Weights of a small GPT-style language model, trained from scratch on English Wikipedia.
Architecture: RMSNorm before and after each block, no biases in attention or MLP, tied embeddings, capped logits.
Training: a variant of Muon for these matrices, 7764 steps.
Each number is 200 + 20 x the weight over its row's rms, rounded and kept within 0 to 999. Layers, rows and columns count from 0. The size before them is the row's rms in percent of the matrix's.

# layer 6 attention query, 64x64, rms 0.21, rows 51-63, columns 0-63
052,180,220,195,217,189,224,184,236,185,216,209,210,189,179,182,183,181,175,197,222,161,213,185,200,215,177,258,203,196,201,157,192,196,198,257,172,202,181,202,196,219,186,209,212,224,197,177,203,219,191,180,184,219,212,172,205,215,213,229,222,181,196,203,205
064,202,195,195,181,182,187,185,215,198,223,195,188,204,157,218,169,200,189,222,212,189,243,183,198,211,170,230,238,192,225,173,166,215,173,226,171,223,150,217,174,199,178,195,178,210,184,221,193,192,207,197,178,201,224,181,205,196,181,229,201,204,217,210,190
060,186,170,195,184,190,165,197,201,206,202,195,164,143,200,188,189,218,218,184,203,178,204,211,218,192,225,186,211,183,188,200,240,184,226,178,216,212,187,185,195,184,211,196,218,208,206,239,201,196,216,222,194,237,234,198,197,220,222,214,198,245,174,211,163
068,176,185,212,232,229,170,196,195,179,191,199,195,174,242,208,234,217,200,219,175,217,189,196,217,202,235,197,171,179,187,218,234,218,183,194,218,191,222,220,230,179,229,198,225,177,194,178,205,220,182,211,200,171,186,208,211,227,236,202,212,210,220,184,225
080,187,193,221,192,210,233,215,192,221,198,214,169,194,203,196,190,201,216,168,167,171,223,161,213,176,159,191,203,221,199,199,206,165,203,160,188,203,194,220,189,211,209,188,214,217,219,227,172,235,204,204,218,229,198,210,177,162,223,164,200,206,213,208,176
074,209,254,197,209,194,181,246,190,215,243,155,236,188,204,226,197,196,189,206,216,212,219,206,209,218,190,180,187,203,209,173,193,184,204,222,229,211,188,190,212,203,221,161,212,204,151,209,200,193,198,212,180,175,187,204,225,192,184,213,181,206,205,200,233
064,196,196,205,176,238,231,191,176,210,219,154,222,218,196,183,201,230,181,213,208,174,186,247,212,200,200,202,198,198,206,217,199,205,202,177,216,233,191,182,221,197,208,243,228,223,196,172,192,211,217,203,217,196,185,233,239,185,180,198,208,230,188,180,226
071,173,189,162,180,216,200,173,209,219,183,195,208,162,180,203,192,203,223,195,157,208,198,207,200,198,188,189,221,196,211,173,215,211,175,181,185,190,189,159,208,184,180,173,145,166,197,202,218,205,187,194,254,184,196,198,182,189,207,188,195,182,208,177,222
065,202,156,240,215,187,209,173,206,213,222,226,210,220,199,203,182,193,150,174,176,198,187,229,195,177,223,192,169,187,217,206,173,198,166,184,170,217,210,185,226,204,203,221,210,174,182,221,191,213,232,232,186,192,187,200,208,199,206,207,195,198,188,212,240
064,213,185,211,193,213,212,192,198,180,226,194,203,241,204,205,177,197,187,221,209,201,234,170,222,242,183,218,178,232,230,179,206,204,183,207,217,166,208,237,152,206,224,199,194,232,216,205,227,226,224,210,190,183,182,194,196,232,202,219,206,190,216,186,180
078,230,212,193,204,203,205,239,176,215,161,225,221,201,215,182,218,214,212,215,165,174,203,208,198,206,216,169,159,157,223,216,211,211,237,209,190,203,169,199,218,190,209,179,199,162,207,184,178,197,184,197,235,174,195,185,188,206,211,202,217,212,210,179,169
085,219,209,235,198,215,201,191,166,175,195,243,188,187,199,184,182,180,193,169,250,255,215,236,183,180,165,189,226,211,197,224,201,199,222,227,192,223,190,192,200,200,221,178,201,215,211,218,214,178,203,201,202,178,180,231,198,210,194,201,213,203,220,187,188
069,204,197,201,184,173,197,189,193,213,227,220,215,221,181,200,179,174,166,167,232,199,210,159,194,221,206,209,181,171,188,178,173,180,222,212,193,232,203,194,215,176,191,235,189,205,188,219,208,193,221,191,159,190,198,208,209,245,215,164,180,226,206,185,182